config = dict(
    head_dim=64,
    vocab_size=8192,
    norm_place='pre',
    attn_scale=0.125,
    lr_mult_o=3.0,
    lr_head=0.00532,
    max_grad_norm=0.5,
    warmup_steps=200,
    schedule='wsd',
    max_seq_len=256,
    doc_mask=False,
)
Each number is 200 + 30 x the weight over its row's rms, rounded and kept within 0 to 999. Layers, rows and columns count from 0. The size before them is the row's rms in percent of the matrix's.

# layer 6 attention output (transposed), 128x128, rms 0.381, rows 38-54,101-117, columns 0-63
085,181,216,248,196,178,253,194,171,186,178,185,232,264,185,228,164,224,173,137,189,194,169,166,222,185,152,207,231,173,164,170,221,227,189,191,241,172,181,193,211,204,171,172,180,176,162,189,209,245,226,171,228,106,133,138,213,159,206,276,162,206,209,240,177
082,183,237,194,203,168,272,162,200,218,202,204,230,198,190,179,189,218,178,198,221,251,214,132,181,225,221,232,166,169,179,167,144,229,144,272,224,179,181,223,225,274,205,168,179,229,182,167,170,204,179,165,163,160,155,169,178,213,287,204,175,218,193,187,186
095,186,244,266,170,156,193,179,226,233,172,196,215,193,241,188,211,225,177,170,244,157,200,226,134,209,215,196,198,196,197,202,234,228,240,148,197,172,187,217,185,189,174,226,218,238,199,153,245,180,189,237,246,185,138,243,192,167,170,213,262,207,198,178,227
102,224,193,146,203,251,180,226,186,177,213,248,280,186,213,132,204,174,234,259,243,186,169,152,181,262,244,191,167,225,218,158,187,185,210,173,207,219,138,194,215,167,279,182,163,195,227,196,212,191,184,217,220,186,148,198,142,245,217,176,201,177,188,199,168
091,246,147,186,175,124,191,176,230,240,152,198,196,201,236,236,167,245,197,198,171,218,224,217,196,180,212,180,193,167,173,170,193,162,176,233,152,139,237,136,174,260,223,241,207,187,158,236,129,219,206,183,198,193,165,216,217,158,228,182,232,219,233,202,186
097,205,176,196,184,148,219,160,188,189,207,208,141,230,216,225,174,226,158,251,197,234,247,213,175,233,220,178,215,197,224,255,238,199,223,227,161,173,224,217,208,206,230,225,184,244,165,204,200,198,185,186,168,187,153,213,204,139,175,230,241,199,228,215,219
082,246,223,158,148,192,205,219,214,163,171,184,268,244,225,194,210,230,223,183,221,177,186,236,243,200,246,178,228,190,215,207,202,201,208,234,235,193,195,191,187,187,235,244,205,177,206,158,268,171,188,181,205,124,197,208,213,159,214,136,149,230,237,199,193
096,233,207,195,189,213,172,234,240,180,198,190,180,257,222,179,217,202,173,237,140,161,241,220,210,199,231,213,223,208,139,167,221,216,265,227,131,206,196,171,157,211,147,208,246,211,162,207,198,197,157,233,176,216,207,197,211,171,171,221,207,195,201,171,193
085,160,252,264,192,173,184,190,209,190,198,256,205,222,177,161,181,243,203,231,204,183,211,163,205,209,185,170,176,185,242,174,199,203,230,175,208,231,214,250,209,213,216,207,191,217,249,198,197,175,188,207,227,197,171,217,132,203,208,160,166,202,263,227,209
090,224,200,194,211,253,203,139,182,202,183,202,223,164,168,206,175,216,187,182,239,177,260,174,120,221,211,194,143,142,193,215,170,192,184,209,192,196,166,257,182,158,179,198,187,261,171,236,127,222,212,188,173,219,205,182,174,219,238,197,139,215,209,229,239
104,187,260,204,191,189,113,150,180,157,175,244,266,200,201,167,174,223,244,212,202,191,210,179,182,206,184,200,215,235,175,244,201,225,170,273,175,231,210,241,228,157,244,197,184,202,161,170,216,202,237,165,208,181,197,193,174,222,226,245,189,236,209,216,202
102,218,206,216,202,201,197,156,206,201,164,188,132,201,192,187,240,173,217,226,156,162,169,238,155,196,225,238,189,227,239,208,218,177,273,236,171,180,234,191,227,190,215,138,221,213,226,123,195,215,199,220,201,189,199,232,166,212,171,152,228,201,172,233,252
096,185,215,160,216,223,193,210,206,190,183,274,223,190,170,196,209,207,173,201,199,227,185,190,165,162,218,131,224,175,228,221,152,214,180,163,199,224,157,196,192,220,193,220,195,230,206,295,163,230,162,179,232,257,186,202,257,196,216,212,191,207,217,236,204
081,160,245,232,207,235,178,170,202,225,231,173,219,181,147,222,191,184,218,180,238,223,246,190,200,160,250,208,153,218,170,167,222,193,123,156,195,232,184,193,173,213,195,233,186,207,239,169,189,191,206,170,194,256,230,202,194,219,181,203,250,201,222,177,174
085,147,169,198,176,191,231,241,238,225,181,237,186,203,203,197,188,208,158,215,213,200,139,282,200,203,200,146,170,193,172,225,167,183,221,168,193,185,186,205,164,212,185,215,168,158,219,198,167,247,229,195,200,210,220,169,206,238,191,165,155,225,240,231,217
099,186,167,185,242,233,196,235,173,193,227,197,219,197,149,175,190,149,198,201,192,183,161,126,174,248,215,225,215,240,170,240,211,238,250,190,245,214,242,230,176,135,215,213,171,170,111,195,189,245,186,188,204,236,228,174,180,163,179,210,169,214,244,207,185
095,230,212,217,194,206,168,195,212,180,185,209,185,186,202,216,209,264,247,239,151,206,211,177,157,167,218,251,210,185,193,212,188,230,192,225,162,209,188,188,228,203,216,218,209,140,209,258,234,230,206,178,164,168,233,207,162,174,205,183,190,220,260,252,284
092,199,248,245,222,233,189,192,190,192,193,234,203,235,187,185,219,218,229,177,226,198,228,148,193,198,142,235,177,191,179,189,271,184,240,185,159,212,188,219,209,191,188,225,171,208,169,205,152,200,181,159,222,232,189,175,116,176,183,175,238,211,177,159,215
098,151,165,151,177,179,166,206,192,174,171,216,215,180,243,218,178,200,217,257,203,154,179,203,185,230,264,186,214,198,226,224,152,184,217,175,227,167,209,205,166,187,220,178,191,201,254,242,186,178,208,194,199,261,251,235,159,195,224,154,229,189,196,163,175
091,231,166,212,212,184,190,205,154,190,197,228,218,216,243,216,188,174,231,192,191,200,213,226,198,186,207,194,176,215,217,194,219,193,218,192,234,210,217,233,229,169,188,215,204,175,143,225,176,230,219,257,297,166,222,195,222,155,130,218,212,205,203,213,190
111,210,209,172,162,198,198,198,175,112,194,191,193,206,223,252,232,140,229,216,207,245,225,203,226,242,175,204,188,235,171,219,208,181,208,198,185,179,188,170,219,211,172,215,180,163,184,210,190,169,154,151,224,247,190,174,189,233,182,138,214,239,192,137,177
109,205,208,201,185,219,228,209,200,176,215,203,205,222,221,233,145,245,180,144,175,214,176,197,303,197,157,206,190,204,195,231,249,198,163,241,195,208,262,224,197,243,251,133,210,231,182,173,226,207,234,198,191,190,213,196,203,177,175,181,232,204,190,194,174
110,137,207,198,212,228,173,189,233,186,214,191,162,223,254,185,184,193,175,226,198,178,176,229,193,232,158,177,184,199,229,252,165,224,243,254,174,265,192,186,196,164,227,177,216,244,231,212,144,142,212,190,163,213,156,147,215,200,200,194,202,204,208,180,221
090,225,243,188,198,245,162,186,181,213,156,214,293,222,241,150,219,225,235,187,170,160,192,190,267,239,196,220,163,173,196,195,178,246,193,181,209,181,172,210,184,237,240,177,225,180,213,191,210,193,190,189,231,155,205,195,172,210,246,152,215,225,241,162,191
111,204,266,245,211,222,190,148,193,241,232,230,216,155,141,143,183,181,196,167,193,219,235,228,151,197,188,183,197,151,166,243,177,228,186,200,185,193,202,207,204,209,170,248,167,146,225,183,174,179,160,169,228,247,155,188,232,181,166,199,171,231,241,220,178
096,208,211,224,198,227,190,140,190,152,227,207,153,185,165,205,213,211,230,231,189,291,146,203,203,191,213,186,218,203,213,227,223,148,214,125,145,205,223,211,243,182,250,168,203,232,218,217,211,205,198,218,214,183,259,232,217,165,173,190,212,207,195,197,185
112,206,229,127,232,167,220,235,198,192,165,162,155,230,223,293,170,220,179,161,230,201,188,193,243,181,233,200,202,190,207,215,222,206,166,228,188,211,198,152,195,193,238,172,153,223,220,235,171,160,235,181,177,183,190,156,162,174,227,183,218,197,232,192,214
108,230,246,191,226,170,208,197,208,199,185,252,234,179,223,149,226,200,220,202,217,238,241,207,176,178,262,245,215,203,233,159,203,192,227,171,236,205,202,178,227,246,205,246,189,225,133,200,238,225,177,225,261,202,214,255,196,153,203,196,215,215,190,148,166
099,223,173,235,232,236,209,218,196,224,242,178,157,181,193,206,172,177,140,233,231,207,229,232,174,228,224,199,206,150,208,187,211,186,196,117,207,205,250,197,177,224,189,224,184,227,219,229,227,192,170,237,189,240,190,206,208,122,193,162,205,204,225,227,176
088,171,185,224,196,202,243,219,205,207,213,133,164,217,223,234,169,208,201,224,216,197,258,156,225,259,242,232,224,245,204,183,250,247,171,139,242,167,218,181,231,212,203,181,176,260,173,234,224,198,205,197,219,199,197,204,190,235,230,257,210,233,209,149,173
109,191,185,271,186,233,234,237,225,216,182,211,199,228,137,183,229,213,190,188,193,223,183,179,146,266,194,219,210,216,167,206,235,156,227,224,194,187,170,219,209,213,168,186,226,224,162,116,241,187,213,238,224,142,226,222,183,210,148,208,159,202,167,182,169
123,215,150,160,199,193,232,250,184,205,231,163,209,207,191,234,194,194,181,188,169,185,194,152,197,211,232,210,205,156,210,212,212,195,225,227,246,186,265,214,202,225,151,181,177,112,274,246,208,146,158,231,242,151,230,167,210,158,180,216,195,201,245,259,180
112,295,210,242,181,198,193,199,208,222,194,234,200,157,179,141,164,274,201,217,241,185,199,198,199,162,185,166,218,156,160,165,193,175,206,196,172,178,224,202,244,176,206,230,241,223,186,188,241,193,210,199,149,205,177,237,252,183,245,208,175,197,207,253,213
102,138,212,238,180,204,240,250,172,170,222,225,223,188,174,217,235,163,199,190,228,223,198,191,158,220,196,193,251,203,213,192,179,174,147,219,218,185,139,222,210,226,157,257,216,169,237,199,175,160,163,173,194,191,211,228,233,213,236,222,210,165,205,182,252
# layer 6 attention value, 64x128, rms 0.143, rows 38-54, columns 0-63
090,224,215,173,189,240,152,252,253,228,168,250,212,192,183,168,227,190,209,128,180,217,237,211,184,188,203,185,160,186,237,195,206,149,202,212,187,218,202,201,232,161,213,197,209,201,199,142,174,253,205,215,212,257,196,183,232,243,145,176,250,214,203,214,195
088,195,235,203,150,231,145,280,215,243,222,175,143,173,175,198,182,209,254,173,204,180,204,174,169,200,199,172,201,176,179,240,205,172,187,192,163,247,217,177,243,216,221,205,137,198,235,216,187,183,192,152,230,231,193,194,155,170,195,212,196,203,249,177,213
103,257,172,188,252,193,205,223,218,164,185,226,199,154,162,215,180,213,219,193,141,198,148,268,240,169,200,196,171,225,224,151,204,175,192,228,239,202,165,215,223,208,196,195,210,213,197,245,170,180,216,213,189,161,252,145,260,173,228,221,225,164,199,264,204
107,168,234,188,195,195,221,187,194,247,252,202,162,204,211,189,239,190,265,240,229,177,198,193,171,175,165,223,213,183,220,228,205,216,227,176,223,218,241,168,204,216,197,195,227,199,173,202,186,123,192,171,231,221,163,126,257,228,174,215,164,186,230,221,216
097,216,191,260,167,238,172,225,122,212,183,221,198,168,191,193,198,205,193,171,215,224,233,178,209,183,222,192,187,197,217,188,239,209,167,165,244,141,174,200,193,210,197,232,217,171,201,188,214,216,210,246,240,174,291,193,178,215,224,268,158,231,178,193,184
092,175,201,203,192,247,228,211,256,228,158,168,245,195,217,192,185,218,177,123,223,178,199,193,185,144,227,250,199,190,264,229,254,203,157,246,199,205,229,187,197,253,186,189,246,214,180,218,167,207,249,237,187,208,198,193,225,255,143,209,149,186,168,175,199
102,204,171,198,234,172,165,213,184,178,164,168,180,231,210,270,278,204,230,162,190,189,182,134,257,198,220,231,178,215,210,197,189,196,174,180,197,186,222,191,229,210,220,128,171,237,202,230,236,249,211,274,188,173,231,216,190,229,251,228,202,165,140,228,182
092,232,161,201,203,166,249,205,228,230,216,181,242,218,213,200,173,174,250,184,232,230,207,167,235,241,224,174,208,192,233,183,177,274,173,241,179,151,168,238,224,204,184,176,195,209,273,139,213,170,214,236,235,195,174,191,188,215,212,197,126,208,185,161,199
099,197,210,217,175,202,209,168,212,248,195,184,216,166,216,143,218,152,207,225,180,196,186,259,173,193,184,243,204,188,201,194,190,159,214,200,239,196,166,198,244,182,202,200,295,201,160,200,194,247,183,196,153,192,202,233,253,278,204,199,194,208,211,183,154
104,160,165,188,195,189,138,201,239,171,225,175,198,178,210,224,197,180,222,193,207,171,208,166,183,189,150,147,159,235,154,199,180,205,165,205,220,224,239,186,205,199,198,159,199,196,249,218,201,222,217,215,188,167,196,203,257,233,133,185,226,200,187,245,212
092,184,226,204,231,229,245,177,180,203,204,187,175,290,215,225,198,184,187,227,221,200,195,158,212,190,163,222,142,136,198,232,151,173,208,156,169,213,187,221,227,165,180,173,196,220,214,170,209,206,224,157,223,161,220,220,185,239,252,198,230,164,187,205,172
093,211,240,178,174,204,144,185,190,220,213,221,242,224,159,208,157,222,207,225,180,175,177,218,220,168,197,189,249,181,220,215,202,195,212,234,202,297,172,194,218,211,171,241,173,204,208,244,198,223,160,162,191,191,200,191,189,143,227,197,151,166,199,193,263
099,230,198,202,197,215,207,174,186,198,227,155,178,171,210,220,154,228,264,218,190,190,225,249,191,213,199,243,132,243,154,207,167,231,197,196,209,211,221,155,191,189,259,237,212,168,211,179,204,177,215,186,238,238,225,232,246,197,194,178,166,184,194,196,208
110,187,160,214,223,162,175,164,214,180,184,241,171,191,193,187,189,192,232,259,192,215,167,161,232,191,184,181,210,176,202,190,146,210,229,171,136,213,188,220,213,107,256,189,223,217,149,212,182,178,152,176,220,208,189,174,156,267,198,235,200,196,173,165,199
102,214,218,165,188,160,274,160,171,186,220,176,188,184,192,223,206,167,187,205,245,201,159,215,212,246,183,270,252,185,208,195,216,192,190,206,195,196,218,204,234,235,185,188,184,205,214,172,196,181,224,187,182,187,252,200,212,191,180,157,185,172,161,131,175
101,175,141,195,174,185,190,198,190,186,201,185,214,210,267,207,202,242,181,216,171,198,241,224,267,194,193,199,172,185,178,118,204,178,247,236,163,178,205,184,194,238,228,226,204,267,227,171,222,227,247,182,241,249,216,163,168,163,193,170,202,212,194,207,255
103,216,223,218,178,224,181,211,205,240,159,187,208,242,210,186,252,175,179,164,183,194,170,164,206,182,167,170,180,233,230,198,190,229,173,250,210,215,187,202,187,130,213,168,168,220,192,169,239,189,136,210,142,220,249,210,225,204,189,168,179,190,163,150,253